Weights of a small transformer language model.
Size: 11 layers, width 192, 6 heads of 32, MLP 640 SwiGLU, vocabulary 4096, 6.48M parameters.
Architecture: RMSNorm before each block, capped logits.
Each number is 128 + 24 x the weight over its row's rms, rounded and kept within 0 to 255. Layers, rows and columns count from 0. Numbers have three digits each. The size before them is the row's rms in percent of the matrix's.

# layer 8 MLP up, 640x192, rms 0.091, rows 243-291, columns 96-191
103:140137159157132115120151110092151163157116082140112147077085123131140117143105102103118092126091130121175151076105142134118137143115139148124106125135115113121125151155130151084134092133088108076161103093135125148190127171115118097124134082106128124126138083101123122142182110111103118119
104:104121125121149131144080153098134155126117167109112118115099097128121138146147098146110152157132146138100120124099096088117157137135143193128167111118135151097144104152155155093102121108124075129083143136160097139173132088124172129136122145105149136120144155154117151147145123135105121206
099:099116114145145145151135104127077109104102125108140163099133093101144104100160103094108124113117077122149098134102101171129124136115136139106124139119095090143096120114127127129115155103136141186123162094123161119113171201110144139107127146099094139110155096116106104128101092139110127145
098:149121121135121137113138113109122101148129132160148134158099122076138115154151096163163131099127144149117125131122115139174120151134145101139157134128132137104189097136172138114136162129113154099153145083158122101137103150142119101119095136161144120166190090103122140109159110115154146118
093:111137163122108153103120108128108146124113137142166103117126127154093113148130114077141115132081107148130134119086190153091160110163149115172126135121172108159129126163139160121121151187121121117132114113114124123125099127121157076125109133140129142059106168125105177137155138106141110147
099:086111091118102125112101136097120093110103162144148130177142124151102145099119115175125135136140107126156138146137122099129094139163169128100137111133143130122109142166120123144138113122137118102140113098153096127080149108138172130064140116139102104081132140127089131128135136161113128128
089:116113131125134108095129129163106195160126155142119143136121142144107134158132129141170130109134119163142089172141157115101139119133163159145148106107142116146130175150093112119134126122143152126126120119107129126155106150132114119108119115135093112103140138130093105116114156089106121127
101:157123158112147161091110113114106120118136102087113175142087128110113144134124154135151141138133147115123122163102162115155127136137156121121132103093131131145135157144190120126140124145112139084124122178143159146133123153104120130128184120136132150156152135116120120139111113102097081112
099:131099078120106093074101144100158119120144139133118149081174092130132082111158127157100105127146083148144129086124129145080154165139165124167138145144120141137100152152083076137102117125136159138133113134158128122088131145110124120108132128072135083177128108078115076142157103171114140145
097:129092082117123107112174121141128106149087130128106127140165089132145132089155161074131120141112122137120082143140153141124129125144130121125119139086124132117125101143120128120141133154093152098172139097124116100055185122116162157130104137096110099094132146100112142154133161126159107139
095:157110101112085107087128161125135100124136184099123133139135140128124162150149091114146126127160113143127099103135106148170145115125170132145112117123157107161127139168125104129113058120090146113116141068182087112104101135128119127101160109139115130124154106112114106087103130141102142109
100:144156087123128101144105100139128126122134144121138113148124105089088118118142101140128103142096101135148148073132128119118094110131124120101136135128102105143114110150161134162155156155106133165155123124146108104114101108119126102142119122109132113121075133083166156135087122129129175110
096:145129106116144136095107142101189117139118147129133107090075113141143144134117127119105161095073123159121171118121104136136130122172146151105112142080144124110135123108085113130150116152117149119122149129160090103121142126173167120123141151099114106136158130050164147122115146138112148113
101:080146192129126134159131129141110115128111123131135099099153120142095119114130124136131114127099176100177178127122159132138184104146131094141138146142131130153153094149123106106136135130090121155110110149118105125148152174183144139114114132158174102145139152124136136126097181118117112144
097:170114102113147114116107141112129130146166099127146107132105133155132109148141122107149133133121136102093073129131106095158082146147104099145107118110139101157132143135067184134114142134113163125140158147136135114146128105163129171148108102142119117135141107114110148141104117146131196121
098:135116170142131130118118101132107113171149174148096141134121105141084095125197098149118111127151155130135118125149115180093124135133124126110109170114121123122114125113084098076132129133146105166126120140097124137114066098155112133170148115133119171093148111123164161144121144120146132143
098:111084136111174138081111131125160121124119156109076162116128162131120129122160128111126130085112100139111142136153158123161149139108127154113111127136077115101113089112086095126140100111119114128143121087102096102128131168115114156128131154132137122178090119093164125164102155074103181100
103:130137129159111120131181136144142156124189088085122147083104119138126161152123128145121114130128101094152127136135154127081188177127089150174142116131144173119104111120136104140120112176132100128124183073146104132081093128110104102099096109104111128117103108117124140125143156120128097132
105:095153168099097133088141137144138117135091091141127121133084135094133151116102120108149121123112110156121107121102121168154132139138137115130120087127173159138121136112127134122164134163131131121093167127117083116077109089124149049104113126120140121104167136113139184151097118127132123144
101:105115165132169125088134124147120140148123098114133146129141129145134133117125159147138153092127130125160119190133106128136106113144121130148188140127052108074115110072166116108129111118130119087125109128161161109137156170150150045148108117122117134154116133148111123118109110141119102150
110:097097146151119130151144113138063158173110111131165117078115134126143179142125160139094129072160136117156106159174115084113138127125134153117112098135137127163119128148191090095115147124155149102128097150119133154169115091138123106135138154141150123126107132124148135142127171127112078145
098:106091169141127119086081128124107096152137155144137149102115113147140155101109108163110153115121130087088122152126139157117129125156137125135141162178194179143133152095143117086081127118146114124139110162153093125140199110100159122108132147091138119115131134130108153121145100123124163110
108:122170149124107143103104152165116131145137178175115140135136097144161120142108151152126135085158160075105147116116152080107143117104142141137112088101102117119113136107150135124092121116133123114150125128121172107136128146144115104149133128107140142111091128086134103111164098150124104119
094:110118116095135135105122079145154103131121136130118120087110101120102139159106116105159084125111138096149111114101139116116160115110105139115132127156130172144105141149095151127123117116135173132134126110158155144127130148150120117034128095144121137145125207118131118098148120169113128117
101:168135093183120075105131086093141102130150110102121088128106094128098149107141122166153129100125167146115127099151120091126072171124166114153126133137093154144145137145147085137133089133114129159187141107127170147092130108120124128121085144098110112122113112080135132128155130145108145105
106:120129100084148110120073139127144156104102131145097114123057119117110121069120155128157149105133151125122124158106153141135118133140130111078129138135118117108113109129101073146122102158115138127166122129133127153156124125123141111145151089130119093138091158137107153138133140104100128148
102:109132123134132084072143154090155144140107099121134117189132127111125125119112096136114156134123180137156106129106112130135123165110185124157145129142121102126156082139110132135124155133152156094143077135118114135133130105100080182164119143110086157128144146170149146128115101102156088125
101:179117112121127117149140141115082115130120100149101116146101128135164080116162174106154177124115098141136144125139141144113126084115136145071110145124141157131123119142121092107142111142160138088102097126181152118112124091153162122106122098135131132117159171093134116128118164131174108102
096:109125085090138155144180135150124137120161137139104136083103152093088148128090162103106137105107135103106166128154158148124154127164101093146108123130151108124104126137129129179127110155102158127166145146165138120120139155103139119104107138073135096128131126166106165157172148087115166115
100:111135147117165154140151126105150101141138109121111112135082129107114101113146158096113111110122131109131124111127131118108134160118138093123087137161108102190130141114162169108105118107130123112093113143170090105133092107133135180139190128139131114110125134099144147124132106115137118159
103:114133191136120139156120104130151116124158127165139105133109131146114098100133100137131121109100122124087123138100128115104134107134133162115095141103090100133152113128129126062116167169109138093122165089166150102096114092141141136134092111125149139106110197146193168114156066122163083139
109:109172149129159178160105126141113132157117137112115120120096136118082129103098116159122118162119139136085126087134143158132157120148111110110130153096113118126129150157127155134119136170153121141113123136127134122129080124120134147098117151134087129116083111143125164178189165147109134131
099:113122112107136084134139146112135123121171148151185115110115117103137154123117099184106157084133130137146119153138130124119105096104135093144125144107186141119120177164111121161168125123110128133143182107155161129108152136080137124092128122133111143150124117172154093095121136113105110119
096:145125116149101115111136116151134092118101138138137121093151120094149150109120140136106063091115129134099133163129138143095109146087124128080091137145126139100134158150139154133137124083164108086096130114144123124148149129129158133114155115151145186119112135112177123123140124109185152142
094:125110147121115133112115149150149113131098123161180098122154139158119112127068151100194160137115151156117113154156143157095105109140116163116099129132115113152129109124127122091100139121149128136117101137112126133164074117083112088144115178204133135133141153111114112214157109148112133179
095:139063125117114128162120113117102129091126164113166122050099118129109131101075106143115144156097122125156121119155150132097118124124144101153149122126135136109144153125149101142108138121114119139095147189152095153138105145106124134093164091141110088163138118102135153145144142136146105109
110:100132156172136097131111137150130129120143155121129170098086106090110135126149132127087089112120141118141116101111122173123119107133087115109137137135134140114131109161121107156126104142136108106107109169128136184149149112083167108112102131093093119127105164095160124111135138164132146120
096:160115135105122143175101110138108103119142122152095131087090107153092110118099125128134099159150075114127130131139120071112164150168115160112105104101152105084096139148151127156126123206152114152125099135109159125171120088131154130137152109108131126056134164110119125105142137133132135103
100:143105090137158113130121102153151123108143103106149095116132101091139138113123166144154122114129131117118109108133108146129128138092098136107124154133138171124133119126190106157123117136097101113174133115120141152115116123118127108139128153094147149114115157117172146102129113168138137102
094:102123087104079127143122108140128106145099151141101155124150088063091134102142114150153134169155107158155119122139079150149081125122141115123102168126155128124109155133096142084132076138124135132072118122121087124146125134131125155122141140099118142124149192145162127108093139181120118142
105:121147116121158171207125098135123176161146097094118112118137193126146130101113126086113081132127112158145182141110107111111141139147111118145175151122108126121095156144116145127112144133147153153064116115138184121098130121128127118140127124101143122101118139146139094129120173089118117064
103:126118126128126133079099118115168112149135134145076150145143144107102086156125154124100114153097092127069147144095117165094145105147165129134124086122112172093159108121170146118095082107137114132169141130145143115106130136136112143120129116130130084108091113119101122123133142147128147157
093:078082145088176160127143128115136135185107089128103105129128096157141173131066118108138121144082136137111141120110120124168129145163109099163095152168150160130106151098141094148136123151126132127129128087154118125131173197088133135125160116135119128122112127119112127177137088096112139150
100:160132177114105127140117126102129133129114123145144152110135080069067116152131138123118174153131108130129090143084124145137121106152170123114122114115103114133119148111143141093144154100134108142133082136094173131132086106179142185138109147111103144142097113122112120133087084115109164145
102:144132113095083146168099088145122123126125094105118107124082155138154076102120094116132114150119189146065097193115127156123119169119158153169139118155116113176137138145096120119136138135130156143123152133127163111139123130147137111185134086121143087145132139113132121180147106108140124091
096:128122141134184097121140138149153161137158070175089092134116127140122119149119109120137106107124129140107121149142125125156163130120126129130124098128092120120109105185160124109100134129158098128121124091138111107115103150155130111115110156069134162125098121123107105129146130130145121122
099:147157143146145145140116114136150119138171102145098066134125122146160138144165126143143108108109157080137154094158126138151138155133144113080117127134111129162137100117107131119096171141131079141070130115112155124128122162148123135107163152108116113117111136111146165093150080097134150149
096:118156140094124134113085156122076119116073135081107143118131123178123110121117140090114098110131100145118149147129163156126174121137127111154107106100155138120093084095113108152149133108126120112120102115114097103152132098110136117112145095153164111100109141086118127138116113134126148141
100:175124142096142088121163115128111138095087088136172072074145124124082107129124097128149148152120127139135144126147118154138124094113105144169180151096112185096112135169133168068128123115117126104104139127166119128181152124161124123137114127157139124136138124145095123158119114156119116118
# layer 8 MLP down (transposed), 640x192, rms 0.0858, rows 243-290, columns 96-191
103:156149155157117089106124116109112149118089123178141100129111104122163133143123162144097176188151124103157105136100100171133102134169115135134116115121111138119125174110161171081119119106112131094167153145092113175077141143116137170155151108104131106149143150123128167094127102125156118168
104:145137105117140126145097140154126118099097151144107133152117115086127135167146100076148105166106136106158159143091106133121136134113113132135136097188131125148114109155109168113099137104148148107117107114118177125129154122113172151147076160090120144163133120137115131099160123083078117160
102:104146124155132139120126116119140150157101093110118136114120146157140102117132123152166161112145170142113139146106088124150167143114100147130139155137160099138098084159113110150125149158025132146134124102164101169110108148107117111119133121133101137104121138147151134125162177156159129125
097:134134128127086111094150113146167084124142117144156099095151150140152117150148185166120139170130150124124138134118101108140129105113129126142116139157110114149123161102095136160098145118163095159113080145098173168112133133178107141073116147155072175082115126109134071121146175104121162146
098:110124089109130137149087117134115158153116111097125155147125107134101149119103123156185139132114132136100130125092182127105093134144088158120106122079149122152114080125133161168152147078105123129198130125124101093112107124126172069138101139088126141106092162089095180127108096136148104135
095:149141124108155121155079113131116129143186104116133167139166132126127123144090138087144149126086170082107120134111162151150147130123098140111102120131157134107129178094169158104096150136110091118109100131118104106148157137086150130132126148154105149122148111140094125136102150121117092110
085:139095132136137130151127085154141139129095140173157147117129174142143098145092126111149122125164099162109150104137086123116153121120108100128163139118145112078131145115152136120127161121160135122101133123145137128119150122107155126137112159167135101170151132153107124125201152133133110114
101:142084162146109126107139165101084180118085131169121123109110128135117118129120114147153178121124096120132141137117160084153088133101135140163141112154157123091133130101150137100111111100074104122169145124120168145122089099152092179145140168111093132118136132148123118177138131162128118119
105:126138095120153150136147111119124109118161106117146102137102094153173160137106101132167113111118103115174105142131123110119114149114099126135118113124109093109159144124137104109136121176123130142068117079097125105081128118167145121185162065105147131111120177132106130105116121100123136136
100:167108088109095123099165128128120145126130127186100175112168159134172130114130152116147082106179110168144174110135133124137139116107119104123133125124138117124135108145106148131141125134117153180123148123159113168154155109078098109117155147120131101138107105097172122145082148100092105112
092:104125157124132157158123156118110140153145138140135112132059126090127117140120161059162094124095114133119170138139094126127110123151122121110150144156130104126088120094107118112096119133146115120173151106124131114147124128068123164144123148118175125159126113082148091168101126143153116138
102:135132126116100143066127103118115134116109124137128084115091113141098097149169081096145098125130142120166111121152133119107121158122154109115153116121170146157142130110150113103173134098101120110097141098156099109111093104112126166140124093096114107132108192108098099135135120166125090138
099:096117177130120121159101069122137120156106097113081115103122102127147176120164108078145151159159146142143183121142121156112128125138125143114102106127140145166123155149158124161115160118184122120089126130107114152160155059114099129134110121157141114149113129129110164128109110093127131170
105:123135117090084085132147104132141164107123093123136114184119120132130179094158151094159135154125146145149102185160117112130094138142099126107090098138103130153139142111118150115083082030149127188115130110115091136116115182106119148118127150117121105117115113080127165104127113119132090132
099:114133099088139095165110095127110151102096120156108149141122149109109155146096087147110163151127141120144115127147088109116143117101132111116196146104159125121140131142134147131154107159116144117119093128111123118153142108131125110111141142116156159148098132141134104149144123152115108128
104:151142134150107161153140118130169114111110098117130123140135113122130145154141149183091118113138126108115124125098127093133107105145080110111118138136112118155128108088096137123172091122001146154128131095153109128142114146121119128113153116095123148131117117124157130151102175110167122163
100:140113111104097104097112128134117152118074128120133102120138142131151081115140155101154132137192111107138139111113177128111144123156135153125096114143106120135154136109123093166193131140173128138124145147133146117156173145162112145141171094160153128181146107096101132136143140133125109162
100:138135133148152064110136124108124145131105111084121124114145149092132144143126137132119132126137125132176074147139111135128141111122125153118089109136119141128132116156139103137134117183099103110126063116130083153152137123116142106126116132162102147148107122119145122093120084113150136132
099:120114163088118110140128102117203180133120138145111114132091128139132140173146141128128166194136102147113124158138131084128157091126160138068084136124172168123151131134150132117175108105131098106100128099125107077150153096129128123097117136150131143123133101109114144110137152126135102113
099:140130110120184193158156116153174129085127127145145131166138113135166138079115126134121133115102134143148141105094136132098154115109095109132144112079138104103135136117096131137173135153154177092127119115105175113092134138132148119161110126130165131096126130108153108102141152124139173106
109:127119119152140135159145123118140086141148112119137151102097108085166126104148169138139171111142132146100149126139128140087106155104136167162129115133162113145124123119133119105139149140160115119094110121085138121141116095147088146064181116149133127109123113086109125108142144104143121162
101:130123051100123110128170113106112110129121118154112139155134140150135126121142125167137106143150074116175082154108125143139099158144091126150135116140123102129109152121134120105111186106143126131159130091117117134138160076124120154107153082153125117107125144142153144154128143124139129156
108:160128164087087161122150080172144074154155099108133124087123084156121155128159155142139109112136156110085128192128135107126109135113113125120135075164123142154120085147143125141145100169132104108144107165119104082115121175159163112131115105150114114128121139118129183122210119163104112149
093:133121175098127140103171114151143162131124112113134119091100111159114104135152082111122121130170117123115130151095114141126107108113086103117125093118118087094154103120138141145125159109157106152109091118118134118154112140169109125099145112154132125153121137139078224132120120067165084107
103:155152115118121110139148120149116149112070125147147131105103217139131114141110122099116146107150105126058129134108115134096116119128187158152163094157158140127121132135099157117087086100116086081109096118116125111161140113111120126154106177135086143142108106106132145093125087110130132104
105:133094100108153080129061106151103123148070099183138165137120126136158154130108124165158108116093125140092172118141099126110070187076111115073145110112133104116118085132159104155155144115115113142157103165108135140122145107160155117124136112136113112130078149127146096132161145142116150118
096:117092109153082147096121120109125151106144085111177135165131125134155139122132140120143094128124136126140096169143114146139142100155136097168094084126131144137121113139165132097123123081172146123142089106170152145156102166119112136141117126137124111175158122115154129137113117122153136095
102:109091129131135141099129152111151116103109104145165130111143150127130152113157136155126136151119166139084089154135137110142124114129121159117110152133152194102109089126161117183148152082136163117127105121133103142105128152109123134093133118143091158143124148123137139121098123195132124180
098:130122160139090119116121131143135119117148086129160139129074134129188139111133135136119163158143099156151170108090123141129150122128121145164159100137128082128147125151132139134132100096140088172116130107145134089145134085103124128179131182114131144120133161113090140106089135113161137110
100:118157173141135086098162131161126058097164133153137100136134123105150119153117123131112125116115176155100142150142120122141134124128108115158091130166103096084139159115127116136162097096133151115113101128174164146142156126138126145124160160113144147126125124108115109098149091093139132112
102:139121117140183150117144107110143099108129126146103125115132121128111128120140123113132160173088111162117146128114088161114094092118140100120114171175162113135163128114124143136113134217130137101154123155131157152121096099107140122107114142154104145121078138119130159158161120118146134115
101:142165131118167167130102098156123124155130089118086094105138125081117130103153129097144114164061158110151119098141105142083134145132116115056155122097147108115152104121148131146116145179126122205115119114142119118112110124121116100123125119136162142125099149098129127133128153092126121151
100:131102126104127124136134123115073099148162143134149117085113168087115103154106137118099129136135110154169156137129144157145122137140118158106140142120124130146130084116117141151161124155160095107153142138148156098108113115092153169112128113156150152101127124127066101128135099124152111112
097:091136126094108094153129121121087124153142082135126117106110154138108138128128076149068102127136183102123132094138177104113148141124148112124128131122151110100122141189135100109144124163088132129155129114149083152170091090140090147133092092153146113127154157132077146110114090150135117128
098:097119130148115120127107108128149126130152136105098151117136118132105148122151113155144104107098100133156105107149124145146112126165157083177113153118111156146096230142109120108157120097061131131117147120127146144129086087160084102117138096108138126086127120116116136145099129133125138165
097:094112104128118154128120139133134105102118165116174171141139150097170128089128126114122139117143117106124080122161114159148077124114091129149144094133095111100101104137168131136116119134147123129123183149131103164153122160117110156129124101166154092092136161141092111126044142104107109144
109:149116169091155139147120136129127144094112138144101157110107094149127170140141110126142113137142136131141105103129116156113142139102085142131107151143101145184134161108101129144134163189151127136101153105124110132137146160118170090112101085124107154075146148149131119120131122117147090194
096:156140101135152126090106079092100084141123140109132101117140115149138155113137134111108145138097128117138141166106153131148086130094134132139150132123119143147135152130123132148158141039086142133106103145118133137095137126072106150153100131162109123145144133142163123136089120135131095130
099:123089104128116123129117170165117148079108128107082106142137125142093165123095149115134122119160150128087130129134141101140136130097139158167136110120170165164155108137118157154093136148166145136157124113116108171157126107109110089140095127133108132115097125157137162140102105152147183121
094:089130144131147133171136134143126107144145126128175118118131159171129121077090150131106103134120151111123115132139147114149159122118096160128145118090123094121118127115186171099103186131163149153094137164132101100126150085141161134177092169114139118165115089140119130162118138101139105124
107:144111162126138118143126134127123193090121124137125124155154148162178136109150106146110087125087108147094133171083117159133149120190102124147092127119101148124129113132143141126139136170149173093169104135130120166151100098142158116154085153126163091133137124128079109104148112144168158137
103:169093082146106184129132152123114136135146128127168127129122162148112098138130151118078138094097108135120136103132137121067173122103151092134117071122107158089129116094126125134107077152164142137181113155151177151104141106133111157077124131128106091144125081134141131143118145124106077072
095:119163132151150107114076090125147180141130113130119134128124129122131106142092086138137103154090114080144128120126136130170164149139151158152142136152094134122123114128141105114135212136190177127168181114109112142137111131056125140092083104125155102124109150121143115117157151106160135136
100:112137157151133143118132097173151108158129064128137117142135140104155100116119157113127148121131124094081104116093129073134149144148124166105134174073099116109133101111099107110150125121130131151177132144132128069113115153130086127113108120130139155125109126094148127116114165130118120116
101:160104138126097152124157131125120125120097127112130138090081125115096123103083100116140115148164121102138127138135117133173135117112138127105175151181143122100083105113148143113146124149141088134109157143124181083158145110130165106139201157097155121133122141159140146109114123122136139098
100:101147174114139135123156110167132128155139094125143140125130123091116155116142169109148133140161128134122093113134098156129126111139105137095136145097133136163117098074125159121136158130097119142151124117163097133163115145102148051131125102140156160160129156175168115133122164142156113117
103:063120144098149144152091094119166109156134092075136130140113126140157093126110077120117150097145103143175118138114108149179130158140091109132138103134105112161066124094101175154133136088159112162138150079147146131169123133153133135138145116104125159109115127130162146121148132129134095147
095:127136149120138106131094153108125121159113102090152122094096147123141101107124149179084118137110128091169162137127154163154103143134124185131122158147131159165093090134112104102107123153143149093120121140153120118067152160161142096168136165161111125155095140096173127141105138115159139114
# layer 8 MLP gate, 640x192, rms 0.0931, rows 244-291, columns 96-191
108:124119167138124123099137111133120097144124135161127135091113107162112119110164155157138133115153146179097109149148095160093146081126158156128124109120162115125171123157143087135158159130124142103175148093177131135112156088106122122112117139089184115138171142136130121143140155162128065089
097:135121130164133145111106105126127114117153135119171142131117142127135147122134133125113161193158111108114086131191124149130138101086114158132117147169137139151133161122129171143117119106120111102127143132140102090162143108098080159094146141119130121151145060107129151092077115129118122136
095:149105155163122126128156085131137171133172109135181094119147157141103130108134088111155153169140145138130125145174125130129163166101096143144109143073132127142151114132143135104132174121130141114142136141163124164098127125128146127113126138140107144162133099134125155144103133092130107139
094:144142149155100155131162123114128122084086123136111125116108148125128078106141141080083105140091100152129143097104157143092121089131150110117123142079152110103125126114159129098114125126113137113107119161129160138130156111134134161132116124126124120140133110158082158143124144140169108136
091:129142119180114154116144152115062101138158117143173128151156181116119111115122113159155139088135119120142138131139098111128078136144142081126112116136129146146108121131129104102109113132126141122116084137155152116086164129192122122106091105131113112119178172153099139123142103156125127165
087:146153095108155105127119135106101138131147144133066127116138085180112177113172162117113153114135102127137109167154160085134133114133101117163089156126126125161146155144112126143117132093119176134119116129123145113114108144175072147121141124102108096149131131132145084123108109126142146149
104:164114135141140105134152111157159150137114128105141162132152128139113110127141124150125163131135083133126113140184082141094121107114144126147144150113123118085149088122105136114124100084081097139071102112154111124169173078139117111124123127142119101105134120183102150123120137116144140146
104:150130132126096135158182119141120140107152154080126143116145116096108103130117133078136141133165101148139087118092109106163143125096136168113120142127131138139124145118139125144128133124122129115139103146162180098136183134172129159127113113145130104113102100131158095118124092142115138122
099:163137138126064145146182133136102154132134163073133107094082118165140151106134131177133124137126136125156120156152121143121134159120103136104119160124105107122156115140150098141102129136089135118151149112152153100109138183077099140179097128108129105112120150147115144136124136145132118151
099:131142147136076135130128074129137158089152159103136130129135128109166114174149155134116130121147110104147107137133135129126162098089137160145151130119097136116180125148126137123149110093078129106089136110108108137082146126112077135127080124150079117155141138123126129106089136095135126107
101:132099111083114106101141096136131092118140153093134108127127134119093165095128132155124146117132142104139088082113121134148117116121084136129132097156160139109125130107107096136100103121086121124141160118119132156150157122101131094143099129146129128133137101160082171099071140138173131138
095:134140153098106122147118177124138138098125160131168152134109125112137082144141174145106157128156132094151133092122149152146106133109103076102150168148114135137099122133106120122090143132104086092118117149122112102136173110145120132084103144086121166121151133133140134148084135135098115121
110:169175161102108137057129097122121164104123140163128133145131156132097102126137156148159141125143128090128099166116095179110107118121154096139141103122109113128160078120096127137175129108091113173143101080115126147108166147120114130185103099125116136145133116110117116130127129136170100094
104:181121139136137138104190113148121121160189134103133132128114134124175115120180150133133111115097127092128187109125125120170110159142172116114107142130114132100142130102130126097139116096122118125170122161109133106134173133139121177158107163122133149144125088144154157159093164122131111109
096:114128115151102183142156123125133124109134059127111115152109151119084123104058183114124160149133153167123142152134101110127106143121112120116112120126139107117157087135105108109120108114148147062159104093132163099141138118127118121135123164122133115153135146137124171119113168150122106149
095:156140184144112125102107093133131135132116146108126099121160082116108099108175123121084183141137116123154117140151090130067151158149182112133099140140137123135128149140116119084118156134103131131095113122120156146126104119168130139087129128087128080137130145148148146157139148139097164109
099:135137119141167174134122156153121102123144175146125168151088129164120128135120134127099128143078146147080143128123132160122116142136141110138145114125153121103115133153128133140138097108087138092128124162139170102152140130149136145129170125121182140152163077148108161147095079175109116149
094:141098129161107174112142106171130104119140148144124139106154113127105107059155122121099112126162053095130132154145153111142129127133156130137095131124140115121159135134134146114093124128132109116144098179126164097120127152133147139124141112115102062116141101175120093084130140148109092143
095:169127129122153160127200112096089089104102129125122163145126094143157117061131126139121160158157096112168058111118129142155170140068113093119129142107088094124115098096106118089080090143114109146167114113149144121124145158132110142148126127098167111083097120146125108113172096137138140136
105:132137169172115149144178131125107131130131092187149108140122116136160112126124154170166151119145156120130128122116084147052129145106161105111157120156148134116145107119157151150147120113106117176110103132103138102077099127144128119073116127140133167149179121139157139137113120125137139116
095:113096126128118113067115110106117153133172119103082123076116099180099126098144099123134132134164113176124108115097122142132122133105130089149180117121121151143146121097092135103127129153102095140127126149103127092154122149185148176130106139115163118116161119132116102121116126127151125120
102:107132124123103135105111109136117138137112152115132114110106099150131141099149162123096143134103155116098108143134097156136111093077175144081098127130126179125175125112103152097127105106093113145166098104135100174115143143121115135141161153141155141168121090124087109113156109182145107148
096:144088146165109120154133151121101092118109168104139137151151136112119142146136182136144140107123142129139121171109100106117142125137144093128076143085155129112144112101124114113151129096116132147120109118111081162110120141101120124143079113082158112107102116157108129106115132105142147125
102:141183114123137122150110119135116083089171116107181125188121155144164136154124118118148119117167114132118115150158120085081137123145115093136135152102087105133138187158114106091176101128111126103132138138129162143138134097157123128118143110149099139184125134122101143117105116134104119145
104:130155122108147150139163153101116144093138124141082139103079132141111130075086178093104135141119139151130166161162092135141112147115151156115121153111148115147161131136067087155129135116114175147142087138127170109129140087139136142166112121124114125106117137140157126112108123130113134133
097:141167117179111131144102145094123189150140106138140114112113144121146089113152151146108129119163140116133116118129101123113105144155129135103125166089167101099159100164141130120126113089110115145140115189126116114120108127120135118112144150112144099145138141122161173120101170123143114124
097:124095164136149119102081121102111121112130094144161126116156167134124146174147117097122189134108127122099161156103116075155172121112141102123130131133106095140101150114139109123153142096111147085104129177106162132110131100158104152140142181157148127137141117159162155120081111157106104101
100:097099100109126167121112124119109153103109113134150127107093131134141107065141110120099110119101085118132120148165121124118163094139120159104108091147121067158171156185109125148111117143127192096102104162090105071123130108119108142136120132132100084123157165162139138146121133133144115108
094:134200138174153170109115112144099114098131162127094192127135123107124134108124123063149184065140145117122118156130115120135136118186162105109083107117136112132164111076127124145132140108124146099129103140165141111175126107121103124115145130140162127109085136152113115116121108084137132130
106:127179160151162149097151149139140157097158150134152128133133102147131092112109117173143102097124131135106145134147121093133140107055096127146103149139115106071154109152158155143117106132126162136163163111165147126110165127164108118136139164098154065119125130131131102150149130134173057129
104:078133155130120125100173129163123114087142150114130126132136159114107123113146153141133114119168145172086153098165115140128136110114135090118152172095140117156118158136083103126123108109095130116146103138126176084139113141118055139086108155155119134117152121179118122125123163179106147129
097:079093148138113139080160166125066112161107129124127144114153122118132128152119129098150174120110173164124134089141077123145126157141171128115117130155147101127109120134095096163162150132128144134140111160148123135096128128127118106099094137114130135125147101111095140164124123155166085120
101:160168159105105153093160145091173162149112130119099110132151169118172141111123114127114112122134093087142109129117119108145120112107157099113120133142131085123189109134109161098124172085129143116151098137110113133107129143126139131103131082168169102164132138140140157095116107109163151161
089:128162160130166131152182147150144104114114133149117126115140158144128115093131158140119150112175144119115080104120102121152144082105160160096168119134113128110090112124147171062134159122146130126105152131110154153117139112141140147130139152118097128155130091159133129115123171156121122122
100:112163114097131156109160129141137140126137162107120159136147162129129099139149121156120109170113112077077159105098083160148094121138154154150132092122128105143138145165136125117169097089126088131147162115097112124137138121130116103171126143107156145149111113150076147161102119129114128102
102:158128107130112153090152140179119103169137101122151135127127130112146143110123155167102129094125121130076183132122082091111162118146094127090138135129132141118125113184159132103135088128131093128103115176126146116151125106133138133127131168103141104133112124122082083159132153117103112104
097:137127102122115112125153096096068131145135117130136102117142132141128129161115151123129150124142140096151066154117136110143097142105106090131164116150124130115144152137111115094105157000121105152121147155152148146124129131128101128138129153119102121173122116150131119138096123116160133155
103:116111126131176123125153153131144148119116104110127128152119156062163082110143136136143135110100120122129136152150086150139152106109139143145115138149111118094116101142141088142139127135085124127153143157150170145097163113170095105092130137085168130101101156143083115117149107175160129085
090:088156123167062114146142164198150164165103140142147129146115133119124119124153140114141187125120086117125134136133151098142120122126106091172106103126139154079114122104158159111175126137128137135106066095125139134108098154101161109115092111147183070141140119128110093132108124138167120146
114:142107119153104142125170121119068124098147127162169124104170104133106088116135119111102146088142148142137136158129126121109111080081106115120105152150130084123104200131168079145165124128119143129094077131111132077106179123132144134093133109129128109119160121154167146105120091163155146137
102:152128150156112138110172153155161135113102134124138113096118152150149127128130139153114131107129119127134157117152115104132122110128178130115145108114116117118145112139110102101164142111100122094129167173141154145123168127102093130153128128121155147185168147172112125141136139116118123091
092:104081122113112152115198125123124157103129122153138121142104120118114162115119157101136128112107138185090151139130078120132057148115137073147093173134109130139146144118125117117151088100092132124132100179121117066139200155111113134127146111138162125156170120167113111144100066127077166131
097:134117139133143128152113146142157135136170111137151118121141145127111118123099136125116088153189066141113086170135077124113110173140143132136149146125157127141121138104126123157133105110121163105156113136138092112112146126155074095179119126110131120107115131126136099123128159130128122102
098:112132123145131113122133108141133135143122097161143106113134076136113119117179117126108103155136152178124138171109104108137094135145150099191160102101084127111129115092110082132149160092117173133137112098147127158105159122087120110167123149115197101143136117132151148138094112092150135132
103:106114144099092132119148156125128160120111154155119150140077133111093120102171137129161138118136107167152135156132121090132098106148150120097076125113093144147164116136124093142126139079093104104091102140096131085134141119186125132109143135088141130111139131099104109156073122132107130141
100:139128103153133139133112110109088127093150112146128140117134112191125098110148154144085116116088142125113146138160144108151128140171134147091110130117122123164173148121104088152114104100100130133094115165125151123153174106148094097156160148090157083138127100121148094134140114104112163144
096:147145130151144136137112145105116162150116144113076138107157138184121113124134175109112114149129109167068117125114138144099166117104117086118132105088149124123138112151110135084155079096096126099087068118143138103154165115132155139117110171152137122190118093140108120156156171130119120114
106:170128138137125146086134139119113083152132137111153163128111125135081130134119130101134123133117110171164149159147124135137107144150125122095118132174087099104167135150112146107126145119127169138120092115156142109117141163152081134124127129106142094109126127135116106149161110166141154161